Weights of a small GPT-style language model, trained from scratch on English Wikipedia: 18 layers, no biases in attention or MLP.
Each number is 500 + 25 x the weight over its row's rms, rounded and kept within 0 to 999. Layers, rows and columns count from 0. Numbers have three digits each. The size before them is the row's rms in percent of the matrix's.

# q: layer 11 attention query, 128x128, rms 0.293, rows 0-20,32-52,64-84,96-116, columns 0-127
# k: layer 11 attention key, 32x128, rms 0.302, rows 0-20, columns 0-127
q0 076:531504497489466489556514499530477501509497476497457490502492531491514509544535496482502493490566467451463493480486521556525480505511533501498432517479499476508511449477486485518490511500489525469530478510525504464473491541516506480483485505523484525490499477484508491534541522517533522491507545517458461492538482484500497522550502477458526541481524523504503473475487490480480532449500
q32 082:531480530482511485485491479500491513507501498501457518467491490485504478534519472487447482481539464507475489494502477480530511488502492526512474494489519507488534492518485547486486514493512491472474488476490548522512460527538507502545485497510525509508479487497551480510505531470512505542527562442525446522470496489546487542497490540511485531520509492483498515522536531432430499493506
q64 083:477512457518466491491512475501500478487483485540466477501512479531476504489534489464518495487505510497467491487486528492519493464567526497493489508475502483464510461503477521481498467509504486432537466501531529532526539491479489503486479530519472529560518473503500503521531518508534537509497557473491519489518492521531500466540519524508489505481477473570495473483467486485457536476530
q96 103:506466469538478464535468517496487521547517447481491493510488514462515513520509485515458475488507504519468487481561518487507520509497483540486476487531521508415542498493461475521464534520508442495522509505503532525517518491478524528515507519486514531507475475471516520518518445471507527466519533455504484474514468478505505519488455502485483506523510525515507504522497515477457527517511
k0 063:502523502533516471476518506517515457512479456544465452519503453542507507539469505501504544499505531486486584513446468493487472492485502493481520488550554468536501527510497521518510521524497508495489505517491532476547520508502507498462483463518516516489510527474473478500498492487524495510495513470471500469506497519487470466491465520508503502528526503547506471485505531478505465480440
q1 077:483470469504441493541506544471487545551523447485451485503508544514544532530493502484470506518562488491470497511530507468490495487521506502480469489501541490506493536539500439526533506506526528475520497490482478511492517530516526513508504502479532504508525512472528510518504480492489482514519550502475507498509497479496512515462510515530503540524482494497450479487464500482424499508491
q33 088:511494499498483471559491511477446531513467484469463494521507512464498516544479492495498480522514451513474511471513532474498488465469492516500513473497518544465524524536451498532466521507524475478524502530513519527505514522485532512456503482515522553533488540488502470479510509519552520498531531495513480476514506488516513439460492494495467485540509509508469478505488512458493528497448
q65 111:516479534498505489523498491505476489457492470487469469514500533498511457516487492482514503488600465468490522500509500474557498546479529524479472492511476509518465522483479492495524533508486471508539509473544495473485525514448472489472518492499492475511521536466489457495506519497531520521519498496513451481498503471527498489448485517523491567529507521518468490493501512471518507455516
q97 120:526492529520468467495506465483495503486489477516494479485496548507508497550492509496488521520529429468515508470502440497508498479463542529453479489488523517508464541509476522514501515492502485505538498485527509464462512529496496507464528510499518495518487488472504453528477532503495517478480527505501468549513522464543529504487477502447499545564536509528509513504511518455490507453491
k1 061:464466505487467532508520523493495474460503509551479518491531535531479509493463505498490476500496463425522478493471525485524484501488509486495509484476539537500461552455502507527545476455494504500529448519501486471538522544494523487509524515516530509505463499507468456462494513527463474491492498523501505536494524508512521507484488522505493527523493454484551514513536553486484485492498
q2 111:449488502489500481461484527494506463459528455554498509481481486534490507521519496503505514528492461552505516475488467516513491497488520495516530505479533525531510487481442559492481515513498494476457473514478484497525498485529518503544437536527465508486516466467507494540504515488492493540516512440489486507496477500516500518543508454473496476480536500525512466494548500501512505548499
q34 089:527493445453464506468535520529513478497556526507540488453484445519487541496534498505538499488474498489504496511496529486518489510480532501498463516533521515547509494472501521503496512505476501519510489480463453457495540527486472490498495520497513472492515499508527484553536475482477489529486457505499497523459504520444484502496557510494484529458528544484504525481512518528518487476473
q66 137:484500504452450487481523485507517466525560517513548546485488452558461522487540493537474498523465510519486486505500490519439521494516511481523504510476526501497521496503468478508514488495510513523494479516471444494538488517512518501523472519500498497480483470523469527546534459490508480505489463496489526511485499522490503469496556540459501465475499490480542486484519505519480491494557
q98 156:493493471497502524493515505529513501519541523509524521470490415515456505473515485510465479480446538519465500525520531516486534500544467477538465515499471493527511519480487433501509504514521496495481494491496485523520496502507519478522489536493499469468510543517493545527548469479504485500509490504475493470498466542491496483492533510542494486457499474473534449470485489528493509493554
k2 061:535487523417488457506506536511464491524495493483496488468503461490455472474460486521489473533477528477485501496531510524469510498491518502512490520503507496495497541536484497480492496469481464446532499547508518528515489516464508463495529536505511447505493558525492475502460515497474489483473514527549474504509484507503500508440454513520528510510480496474506520504488547513532529528502
q3 151:504501529485487506449491495536468515498506497544477519480492511477447536487488496503483549460498504507473506528518530517513510483506469492508511513481514491508492496520501530528486493501498525449522509510451534470508463505515455498496522551512473475503485455515478504449442528515504498496494509504500506486527488496561470430462497578493488538491477477514486534497532514488463493499477
q35 083:505481501480487463467488504529490547522515488515491510505490532511465498506501490480541537480471520506454488542507531509485533467490498500521513510498519533533536504512531504478495500489468538465534505496441505429522492467464475475507496484486480493518486485519494541430490540523505526520488510514519502522519495465530469448502515544478501553512502464488484513507525442498471500468508
q67 088:516491484508548538497496470491475519521509488539489506507465506508480528521464514478457533460492489495478501493510553482495529494503444474540478501494515518490506488472485558508502526487507484480520551519449523477524532512540503509497477549509503481477478493484525491478470470544479484528492477475529530462485517532505494432478549544537500464498485506523486522525491497497494498462469
q99 087:522469475496462463503509542486491500492489512504485534503502496484497510511449505481537501495477570521468497513495510488502461503512530500535457505518474480518524494497483519478499494507522508508511502551493472451499498483474487480568501512522518513494466485520451520479517529481437503512506463492485541460517515478455505494464540536485533487477507493564477505505471534537553485508504
k3 112:524509467485539517479458494544515554480518506530467519509461500523436563534517526497483519478504498500474496507510488501481489506469480511514500527506469457482497497472480536468442526509539538509524530476491508467469484502471462495474477521522529513507493480523519502458496521520528501447500501429507486518522504517512491511480458484460500514529503467491500522519525491465527496492481
q4 062:502453491466517489506479477515486503501550514524496481504514530503514524494525492495498462507489522495518476493496512509447489528518531503520524513477505533486490493489525481477496478514517550489506518517431525517453458506495469505439465546473497491528507492535486503491513523496499482487498540494482474552512466459504510542484515507529522583476529489451491476452508489516464483504528
q36 088:501497472531481469555476512488468520529491475429464503554488528501524539527478506450495503498519492533429518489507524478496506478508501524524477482526509520460514524508493464487513493512515466492476488532478506506502548521475550508528525484485482553518514520486537525493533508484529496508497494530541499476488494473482505529480467497505473445527513499521491494508510527467443508502488
q68 088:465545491472469527458537497507488501494519506557526510494521465519478495487533547499504488468461525520511489506469512525492518497494489471487505504512495511549457478543502508472516473488495525522527495459494482465487484491507482489474505498510471463482520480513487490497489519496458473508484490571474475601516512535485513487533518455513516495476525485497501513472507462550522478512505
q100 105:502476461484483469560482552501501546523499464446451501508504511484494527571525509495516465500533481507466510499526548462471489515493487510494475473543509520455529498511486478503454543501503499521479474513479498526501501521504494511505470546498482500524502505476537482484534483508548503485513498472542485476474500463538511506471515489505462482529463501485520503551506514501510512542489
k4 061:479492506539500491508488493506511521510500495505507521492503473483485491529473521499492471536449519491527511491490503465510482465493499479495532499483511468455495524496505532516450486470461474513502482498511468565500536469470500520535489528471538472498523553518513513538484461446450496530539489545531518520491529496473546491431516501494526452504501515509492480530491516502443504518477
q5 074:476494505516528472430502516499520487492557513538548525460503499506490492503506520521503488494478492459505508524489492500472493499539530477486524511516557499457486521492499511473495544500519518458504504505505477509525470488516469498489458493480470517477469470499504516570451511478462500485486528490481526546495517484502500499489525466525530543479513519530444474460514505523461520550480
q37 065:516473478507489447480510535475505479500530520497532471442507493470477497448473485498497509527462469519540499484499494515484495485524526494467498500487511492513474535516483501463503526523505521539533511528478470494501493499524522492569523490536510505474441502499555480535533495454474514504493481482529495528465486522448500527481472506519513514462468544480523524484504513538552500482499
q69 096:519490464488478445446511449488508480508513523455523534522499493455496504475510505579478484506497539530506472484521501501463512502535512477500468518485501465461508518502457493480516507497479486498528530547465475527490499516503509508508499504510493504504463482510476507520556480493506499486489453461507514528489502545454497495551547565509505475470499498528505475528514498490476495472524
q101 080:440540502537495516472520477482533496481524486544509534481506466510465471512525487484508483504557507522508511544454474488506555458489484488481513514481531524542531533465472489537513498487512507516534505536476461544480461498525515501495542495517514462474485525493527495481482477472517488547519447464510521476495470519515474450501483493492464476474515500498470491501511509506508498469508
k5 065:528494496529552540540505516514510492539522553478502505461472443463472515495484519471490495473520542543473549489500484512493494501478465513531520509524508454517544474530496503490476532516506531480506525474460531483510497457493451496525528530512476514477502528501501530497487481517501520524526505494511486452483480491507487501489526478481500475467465513527533444510476452487466501529496
q6 093:516532517486490479497465466479496493465501465488493493463514547489525496505500524529542458508493494501454508457528490533505477491434513515515517502480480559518531475472515529535487518474541502493467485479488513509478502491522499518537453534490451512493507482473522480487494495510555483504512514498496447509511518482535512513536508482483471484491558511521509547523532477454522488539523
q38 074:460480491515497466558502502472466495472512456455449514525492541521519488529530509506480489541536459552455520485492493504498485463503478512509515504456533487475510492498497514511456531484538494484514458510508557547490509467462524505497532449521490517508510482450531503483505532500505490470508489472500487484511527522549516485508513518528490504506511519506469501532459463466508499500484
q70 095:485492499520505519532467509508496507483487488549481481508504494482519534475460524459509489465491553500499484483505513536525511495493475500523558505501495514531505473486580497479494499471493489465504501461535523529536453491512492509477487475485460459457544489509497528480452527531504490484497531495512526503533508520516509492508479456492491520517515467531493524499493424505530518544454
q102 106:484500518505477510498485488501497521475467503524504494483510525497520492491474528472527510467495501485538477454489498503491499487495489516464570487499521538465499461486575536526463501455493511485487494478507498510517475490523502524495497460499481510463509460500507502471476548530528504470485544504508542539533535490492529502520466498463520514521527488508483563487503470493538507547430
k6 095:460469482494453488488497492495529490442523486508507485487516541546516494483516524516468493509508488502529480468479493487490518488496496459476526514500539578506497510441519528524517498451514535541514516499511466488525504496521525505506496482455500536507472485487493524498488479524487451532488468473446510532470520488580526470496521508487520516489519508485498534516547508479490510522506
q7 140:499504489474516508526509493505519495475481511481563489468480479502479518479444476533491499494535499481569557488469502488492530476496486507482499515484537467490481482458510494477516495533487515507504562542512497498516523530524520486469485504495509507526555520479462504498496467496530492506511434485545535415480494504487520496469559502519467489499476492511516533498498509514513490499517
q39 079:464480472490494481513528507475505468462496481493519509504482472521465529499511482519447460545484492517512488478495497477526518481489518489499481525491523464530507474472473527488489471511509535541507519540484507519526506509537532481506486557533495494490506481477469516512523477487493499493505480442515521427446511540522493507530523514533483471496466547473548512521476533526541468502526
q71 089:514476446533478524486496537508537469507522521547518502459489470528495520477455480505464479459451546488533491503499500521500549493494481464501504509466537509480481489511488466461505496505510469480475563509507498489513500477535532486503491478512471498468506506532472506513489521484484499420496463445538514500535483488505506479498526495548513506513486460506514506490490492522556494515509
q103 077:483495500525526513496489511517503489463484532512534492471499449497506498470480498462474487466495545535541503492472534479508500499488461472531545512502503523482485459451538510533521477472517478455489496523494498487522489485510526507477465476516492532473555503496518539517479523524521481463512486484479548481517518495470499498504474466526549464483531463520498504473518490506542497560444
k7 112:501516451508532543553501522471506495515491491516525514442462456547486484489487502492518519513502499491506550495488461499481506481445529524526470520495510489554517497470479500504518507547474524464503502483479489536494518521535504486520457490538457505502523489469483475476463455503511500504491509469525525452507518528463526498484509510475540497489488502479517505489563505495510438501489
q8 144:483474457515493498475477475504471514481511521490492472527482466497516474498493494512485519519492533530480487542523493520491491513553500496549524502477441476518504544534510494478535543521497483489474501489470466532490533524540517499546489541492495516466503523509460510489507480540478453544528520472501482470501497459445494515491492557524469457486498518472554492495479463498512488496515
q40 082:522467496493521504480495510522516517501524515493530483506495455503496458490514480558486507530489564494570490527516509509527510544555517485514470507489479441529503469537510495470541497525489483476492505488488499461495486503517498492546482478501465474490472490502477542512495510474486497460504499492487470483499504524417496524526523509516521477483495493491531491487487480527574481493541
q72 075:539493483468494531519488486513477474517510499499487487556491467506514471464523485503476489536522535500500484492503494489522521521508482529532474502496456467487498511529497486462552465524527470476472508517527469533501496486520502504475489543479454506512477519513480546509536488522550491499520486544498538489483495506468487519519518554524482496468470472542522444487483512497437501454539
q104 070:466528532507464524507498486509451515508496482500504526541515513532496502515509476569516506526529495500509477517477496528516513506570542533518496512529496450520502472508483488451533458521477533524532481513462487463490544529483509485484501566524510491473532471475469529507503509483500478498493524477471492449484489530456508493514500497481477516499512469470492455463488488514529486472510
k8 105:474479473452501581481487515497512505493509544499524501488525457530524475433519533524489519492490503544539515511471494497519486504497520502513523509536474457479531538522500473522480525517541496512486495476498530507476493486502462498518492493487470507496515484536506523482532475505492470516490479521494480425518498484492508506523459541460510485480468492487545479481477452510530450499517
q9 143:471474509467529473557472464492523552518488482467555513545501477490512443508506512509467503495471486488497513487497504512495518522520522499486508507522489545489513490534519524510501547501520536503453502498512509508495493543513530496534494496511479517434497496490501431519504475475477522497527464496578467484471489464492516480478497498512486513516488498458477498497526465504550491479466
q41 075:474477467469534466556483506495521527514514509475515486510508504461495501523537522501483479478501455461470488468504510491444460492517494527536492487503532523496526533524485486499460525474527489521478474484472512500512499534477496495510495515478495515489470537521548490520507520537521493571526521528539445480478508476509512530496523503461485500510534547481493465477520493462438516501502
q73 077:509508484445509531474507436492526516488530503516529510556488516527515508511510496556538520493462526507471502492486476509447509497494517490500473512476513499510489512502470517542552524485482546526509521466486454487485497507492466493531471491477470511495467462503496516534510479520453489509508479520540485544493513419512509495468537526494479496494519475495521511512550475529491474486523
q105 101:491507515504439519505517493507518496470483510500532500498515503524467493479504499512541533520493515504489504538469473507547514528489522479478504517521482492552501486485491527537522475514496553560536520519494451427490506450511507489497528475520480487467510481501449481477472490477430520473471467522485498520510509513480514471461485506500536481503496495498512490478520517536556498451488
k9 096:467474491532498453548514508489497499467499473522481481499504516489512504471471529497468493501418474498500516474462524516554507497571495506486531489503460514448493526531518493504491495481545523473516470476483527495504511509495550483495495513500501527532535518497487485537488466511499538546505537508512477500465485473492510512481522500485496550535468476441469478502504519508531473489519
q10 146:521491510498590530490516473496421524495499510517540450480507501506502487465550479473526509504488524463482527532502523517490525494419509512503490490505527513479476463515500470482485505494507510498517508528510495455505486457492529494471492499509533519516472521513448470499493520486506514548481503513494505482545523518519505505513485508502493508512557522452471508497487455511502514498453
q42 075:530497480515550534520495535516456531486523510477533484509496509497494522464520469503533507485481506455496507509491548504517511511450445505512488507499541513473518484503493425485500517478469485454478496490527505463468542463483491500497513517482500543523494508497446514452486535499536497513484481523516519487558484517517504535486472492511492504514515509436502528474504473514469511504449
q74 072:522473496533544542471515474513447503500492527487485479474499480500491475483494477453460498504470520506503561539490489535537556526458471507500457503487528488506460472517509520508451481501477468492490532563531529453496509465525534502508480484512516494495527520505475518515466540475520486534488475475523499473513513495507508499529476462512539505483485494524488493517448496490505480471477
q106 071:492538553512535512482506510495445531486474491551500500525493535514514512497459493457479519513499525518462504512483520492530555527491516495479492494481489471479524503510487480539476452502504476486462452503523515502447534520475524497449470513501486497519519465490542518488532494514537517493487497503540484487512490499488485502499549449569517511497469491539475520512475498473529523512464
k10 109:490493505496556534532568490509480509452489480518555500545479509544500542503459479471558542490466502464503504553490526491449504504456480499527470485479500517454494465501557488511483486481483506520485508482498503498452508524519522507506502467486498488493488505493481504525517504529493487527449508510515512477521513513522482518466526514515541477489487525468522479476474478500468532501505
q11 152:533513482500497493474499452502528472492528505501497535517505477506515476502511479471508506466458444510550483483498445516494507532507490512517506503509510481497494433519521513525493504516460484492499465462524510497508533538511486509464483513506450494474507482498470484545483526509507485549516526533571514514511509521521520488539501504499504517535502512433543486478499447518476502448468
q43 085:493496535489538498521504496504464495484489537518505486534483474524510516525510505493498535454469509515505525496500470514486540530482501512489505505515534495491472447513519521492499545507454543535488469494459474474473536524499474505520467533494472513491469466479526529486492507519532507532494478492524452544493504478524519524463457497515517526523494547501525494519531463498427465454460
q75 073:491541457549483554452491498489535481509479496559509503461496500483515470506490476503499510440453527492511498508462504513498528480509494502474511481512489513487485501501528523436492503509504506476531523512508560540484468526516504515531471482497473506504525523483479500510493500530509524484517511504524541525507478537474477504546500431531509536509512474464463537517505479514527478481455
q107 069:499470498505494518481537497489500482518498497512524499560504497488500470535483501505490500510534515494542527521486469495521491518512484476492503502504486479498488496505492534539500499498484493456481484467504474510529513518496443491506463498512519513470517515518457505573480506487489483528488512473516489525484499515477477526493569508476507519476423409493493493478569509487526517561473
k11 107:526476503503512457527470473503525483463454527511508501503466512495478510473510484512468491475511481527461500469494483508549496514481537521465482521490540516499480485521547496504480518509494481469547482498568469488477512485506475510492539516497520500502553472489506516546534521477521494489470444537520500450484512496520497562521500482487453476494504528457528535465535503511481491501476
q12 146:514516486525502520503490470520528455491470546559544520495497508529487477489486502471456477515452490510529489490482454510482490457511499493493557518507516530557506510506461529474500499484489483453498521517521532503490485514500502504497491511498486428513494477525479480476498489519536519492503502488506537554551509501487495489513436466476505492508506495466537502503457482479528498555471
q44 076:478512492542482529503504471495530478474513519562550503498488508484459464512482477508441464516464541509548487522498507526488517468493479483510545506500498502525499476497505504470487483510488535500527520501552525475478457520512538496479485509501458425514472474488466521478509501503526499494512499496547524525513511511516482508531499485487490516495491490439501520545458475506536517544472
q76 078:543502520537483487480484493508492446495485508520526515478485516542478537483464503472458483513489534528523479482477486509519511463516481520521501520448520559493533489516483493465501475494494509460498489511480538469520464490514529470535515497536500514502487432503520517444522491502505531484475530539511462530497483524541479507478525492466508497517442490495536514473525499478542504537512
q108 070:529509539474517513487468526504528479461471509488477489479493497467495506486506480519509492486515519483545518473501485535495532525487479492510551501512516511503456493483538501508545492483487561497489547538495524480494464507525558488528490411502482430513487485509473488483513530517471512494494515504519473492533514489476512494507490459525511492532523491473484529508451485520550497519456
k12 116:488522542541515564498490495468473479497523541526526509481498469465501519467498492491429498456459475524497505508466512520478526478494516532501541499531535516537536488491477532494493491502430491512505480529491551518502487515503506490541513490513468492512480475488492482473565474554496504489534491469511492528497504514489479486495492467493488495477530514440534505508486490505531536500484
q13 153:463508563518498497471478471494516493480512506432452487516511497485527493488461499502506527487485501515502529503480509486488520477508440514480541499546487519491474513466478494480532462495481584488511467498530514497507508478480567504530498511492480579497533491507499479470500493513471501456512466490530522499520482491533522454489499470475481489506502471542517499480510533494499493515513
q45 083:514470548513520481498477487499468471519470477472477528534513507504524478498459478443526499473468511518494505539513514529515554493488451490497531498531488573450483506482532469509492472485510536468499479515520502523512491494450528490520496520484457540513557503489518520485480517513495510477479491498502481509523490497516495467511496475521475517528527439514485500490492499496523507579513
q77 070:489529516529489446480494492475479473508512484449440472548540490483518490510472477522522519524535483477513522482490470470492453500524493525473513485540478546471481508505485508512528510493518503495495462479515497538526517522495556507518513468515515545519489501446492478526520532501529491511518536471508480486480510498511525508469451503497476507534492515542482491482486554452491469451498
q109 077:487459540509532475543470521467511564511499496446515503485488518485524555544483518473451491493487478492451495511489527499482496508483522521511496502510507511501457489542520463496512456500504519542496526481518508527485554500483536507494503511489542547505530505488495437532491493507465470463514485509543507505488496464468504470496483518512514541532527509469484479500464515503458487511483
k13 106:468490500532496450491481493499489506535538459489464514524496470511529501451499522461493491524461507515516519501515513493512507504453522498504545517534481539499494505431509491512492508514494477503463474492529488478478538452487490502483514526488503523524535504512482506486487492526487521454473499532514533561461509468473532478491511487432540456507506504494496464555489521529518529488474
q14 141:485482471466546478501505489500507501475496523510515513468483501512478466496504515531556505517437473492469481541497476476490554516480489492523562503477431507520505529445468534526487522505511507509502499488487492519553527511521509493536512500500499506524477496522515445538476452467471481508514522490533487490489497513515470500491547506507509481462516534505462503492505534512509515454454
q46 084:458481456465532472498499499494506475498491511531488516500501477497483429490489507496527503507452495452484476544512481488492512524483475492514497498490440482510519521483481540528465514514530492483484457470489549534558496475501510503533519535520496486504458497510552488539514470477477517513514526489528524486500507514525476494531493505530499481439518519519502524461511524519564508468477
q78 086:519527495476510512529526505479525495479537515540511508484496500494497502500484507515517496511461499541549516474484507517478535487571510464486492510477575498530486511498440477542483508500504511549523515481481478481488492481461470501515451511527493509486481479501524508529533464486476483511495461456534548527458488494493495519475541539503488513478485481489510477523499484520496473475570
q110 078:499517500554471509499508543502501526499480481491504512453492498521488507527481505530577465485490411529462503452516503505495488488494480506517489528494486506544477481470492551511476520503458501526470513457481477514480492528528485506487470512523474476509493470485532513472523524499520468510475508505517518504492527464562511476551502505507460487487493538471512521478535487533476498481489
k14 112:483510458467541506469479493482502483498493507558482522465487465487475528550470518468519491483474487519452521505473506481514516545490450478510472488518445470481529526525475498513479510541526491503489473511540531539455467516481519488533513492514491521523465509488490502542499490471457558532506484517516550488491516513535471474495486493483458507505516487517503515493534508541509495460500
q15 129:446475512493478484537509510519499527502521488503497483530480510532489535536514500489491504495526512509421476457478528509496490517569502472500500528473570564525490487488523505532484537468526498519509495495474489463553490502498536481519478463506529517471523489483508513498487518467489495508460448474496469515481507502495500521482510494514485460502525514526468530548472491518532506491470
q47 096:500450496533510498526518545497487521492502485521457523542496511530477498523520503494449489490480463530475492486502524476513518516482477459491530515511538508489493474524482506521493525479538486497453489539479508521511496506504507487500514474535474536480543475503485533501502505506497492507457458446468477489503510474544506470497537458534494492570500507470476520556461508515529476545465
q79 086:516484520507493518515460530503489535520520539503519509476497470482518519488456503476474475465493524476543515481483514449485508519528468461511491487467530574506501447471553506511473506481528489499463535524504507489544502479511542507488499513508537507469499510506520512477494548520485493464491495520511506458494534520480519496497485460486556425495516507525504522485479467506539513494477
q111 088:510472545538520503505504562496481491495510489506486510543487492533520504491505510456460502444499514480512502478490460499506499513550490465521501502483553526507501452537562501516458500493530505462502545492506519483554518477530526504502441478511483544468511501460485500513472502511506532480495483503524476543502497525494501508535485495479552494497516471543458548492505494493488489500475
k15 089:480460530510465485510531498513490508511529493501472486509515530485493533526492513478536519475507456503477544466463487506503491540539500469476480525565507495518511459497498510568467535480514496480475509475486510463513513536485510488515445485532504529513527438486523501520520501454539485525508504489511467466505531460525513471522462495463512497513500549512473518507466481508503480493465
q16 152:484541456497452515465499463527496475493496515489479519474512505513491517510494499511563523478471503509539488543493465536502455490497499481524482507510517498461487497461490496484517485455492504556526485518492439477511548481461517508550512522512530516449489496512507523480497514497478510533477506522465539482498533492451497445503479521497480481513544491506500508457535496518509482540463
q48 080:440528487500487508478494493506510484496501519473527509460520491518461485532474524510542497513469494510533488503524489514499505469479496489519486503501483476481505498437472527464495484485527511545489521568479439483531558476486493489510518532504509497472470532525467519475482506507454489544514483508463532468477533491487496428482505515493521459508517520524488485509548498537479509496524
q80 091:462514510470490521470495495501504505477488508533450449519500478485498495474453509465525511462466513495540532523491466512495518479490484485472540494523489510523489486468536488526461519498479516535544527507514495515530493477477466498540536484499536503479549538506507481479436529488506507517513506485519542509542490506507496488494451476485494519528507439505520487474510516523491520548437
q112 075:521508528468499503535490460496524421513488518546511486538482509506488511481483498471539519480522521524508510509471475500525511529496491486490528482497495540473502511508458539514525486494525491487538482526503497517556516463482502494511511507499488465492547518501509492523509488519489523510474512498478486469488510582490452499497536530440549517473477470583488490491486495491518502519488
k16 103:433546533491485494468513520499457497554504477498476550526555533507464533530517467510493502477467505502507497551500499507435497493525542499517470495491486503480494522487493480533492522493484495541507515538461497489486491483469466508475534481502514477475492516493481487474507503472465480521508455540545533480492510503508526527504483501455478491508466488513501488499566520523524490523531
q17 154:525509485482505479523497460539554503509495520496528499498477535528499488516492489455500476511470493535532469488488488515474546477505457522519425525456490483504532492467531511496465462495509518510516473508504497497501486505515498487502469464477492497531487471530519561488510517519501553522522519489493490454514535502489479478532536507496475518473528440518469494508521469481538479533548
q49 088:531468525479519485489481495530512482491526541507506492500481534532499484473474514490517501508458508574534491506503525516486536516481451484525529526468475488509531518502507522468508490492465495491520530494498498488509464468441476493514496447477482491491513486536506578461511506509479516483487514491489510481531496458484489502528506473484507495478483436478475496518525453518533505569521
q81 076:482529530483524513517501500518571530507501488556518471440501504520499474482503480468466514509497493534542498503470495543497507500497497491515493505494522497508531494483498508517479520507514516501510531525506554478495437499532476500465476524465510470501505501526486547526479484501507521525534479526496483473500520504554483476478528467480495535456529440453440473494508466476505507501529
q113 083:465484548454529463491499518513501536481514483527478462528487465493504476490495491495486488551479523517480480535500507530480526536474492489500505501506462483524509456509464488503487534523458522544527509509537485448529487473462464486482518455502484475523505506514505523493494485490499498532535468475489503473485516503512478505510507498505476538503493494490550439534538474512587503498524
k17 111:493556500514500464479496499528515499503535498540495485532474539512491512469476462499529505505451517508498486514525462525505494484537478491546495510520475533572517509480468502528495457495503493422546451466456505496473476523511499490511499486501481517465496492536492490487493476490503541494491489540505463453539485525519463474494484502456470502514494471462529516528510504477490489519504
q18 133:468487499486489479440494509508476495513503465509457487489488517513518475513478490451525498529513493524469543521477526529498484434488531490485529506534498497505503525471495474497491531524479493477476471566498528484460546493485509481520550555516490474517500497492443490525557520480490533533500528517479481481523484482475508504474532454474497497504517493502514483510449484500553519501489
q50 077:482510492468520455490512484503465473517502504450476479520501531522512466517473503454521502492530528526440497489476525526466510476466485482516536514523482516532498517480514469477539493496485531501501458539464518472474545522428492483492519551514474504510490524502496485489504560514463495571496505516512464483510497470475486534498518503476491508542541472472478499514500495488496518482505
q82 082:510541549468475526485510485502522509491494530553531493514502500498490461517507493521559519519480511533543512510482491540505489501476529477463530502514510512526497476428504501505483511513470537515546516507481447455509488459509477487558487504513490468482509497507492465450502491490462533513501449550519520529480511493496495460469496486475496489493498444486520466503497501532489473527513
q114 080:562488479502484541510531469501485498490515524554524522449517494546484493514471511546512494503474515516510491500470516519487509453540487496498515518515502530519513524418477539443494513486509511498512536461464524503505461470495465485540490512510489486478473483515492529475535503491483492480474501535505524522475494528487474495520511531506499489452457469484533494470515532507451488473500
k18 097:529546524517492534481478503531514501503504467458436510483490510494533485502524465467497521544484507507463538517568519521474502479496539478517487506557528491487524511491507512518462500521471486483516510490520552468497522508459503487492519477519502509469519493475531466487531505519493508485490487526464487449522507460519506479488460545495528491517492549478498456493441494473527506504500
q19 145:503518537486500458504485519501494530503552521490513497458503499510497491477447497477475490493510500514519502526499503495478452490494453511518500510495535513478513522474484490516470495480510507480471484525494559486510495557481531492467545521480462473531467504521537513475509533507515456521501504525519498518498488461483490558515570515454496472495532569473481503509513510460447486501514
q51 081:491493549502490507481501517505497521531481542523524521455497547493504439514481511497498503491516428483523504483486519476475465485501489514494489507484519490529534488485485497509499499479507511471470481474509517463462487537509495492541505510504446540520493483516529493464524501525567501504497500500509477525495503420494493534544524522470507522528509566473521490519503494483456481446494
q83 072:447481525523502540519488494496467530536480496527489517488518517519514510506484505501505492477529463497441517497464521526447468482478466483509489487514512515525518525542502502568497529468527507470468483476454501492491507549511504510502493553496527525489500488491534500526474511516509481483477550481515482517496521463529515531505510466423482481509517530471524525495494529477456531499474
q115 085:523427484503514462493490516494492456479538499449520491551495531471515516493521484526523497532487497456531497522509487479509441501430543519522493491503530511507483502510536500475497503493495470516481505488469524499483513493465475501492501530501487497540480507472466463484492511502488501547501516518542522544481503514480489570489487531491493540499510571503488521500489546476488484511485
k19 106:551471500445493495481485515499485506512460513491524539503533530530498510511484491455461480497526503482519493493489471476431533519482465515521508485566469492525488523451471489491486466506514509468495476478525497502488507554509515523515522533487540514466497464518496484478523519491452512528465501498494507548507494503510519485501514495491526577504465496497486516564490523498520476479510
q20 137:513517474521490476536483507509471448474523506478475488488472489501503529523465547472515501476479531499441512514504497486506461492468455499496454507469489502537474491530511484485497514549508518486533505447515477457499518507496489496492486472520481486554554494534535482522505515491469453491504491513510481477565451522468516529537480513505498502481540528534532507472489489522508509494460
q52 088:528522482507490487545490495490505507463534505444464483465505513523491544518504525517524476480460502507477479523543526482499459476466474501504472503477511466523505538489539466500479473503524493495476509480497469476497526528492491514449487541469493486554538523529486494488532505507516451500515488563521533524506480471501524484492528572492476507472516538513511466526508492516468479480478
q84 092:493500508462491504491508513512504457505529536497504520454505502571499517488470505467518473464490522512478500491460525496480468501469485477533468527467523467561528508546499510502521453503504512492537484525447469430498510469490490479508507531521472533488523458514492518518484530520445498478498494541469521492534490505498495524518529499506491494478517467468551500494501498533517475492463
q116 079:524511462487475502479507504544506452488534516460520457487500467486491518493550505527514479500505532541508485496496493494520543536474496535508450502504493508542501450529503487399514489525504484507503472524526479482507506469495465482476507526506466468503527479520475494511523505498482528495514490482488459473497485530497494489481499469571510524525466523515478454472491490507540502522522
k20 109:501514526500546492506482510508508512454479468479477528517494508493504509503512549506509503465508521504487491461542470502511493473424502497481439505537530494572509514516500489524475508516509485484450516494488479473523517501572494491504495474510464510466507482539500540506547490512493505499501522518545486488491478477494506480518477505500474496482511464542560516445467473541490496511476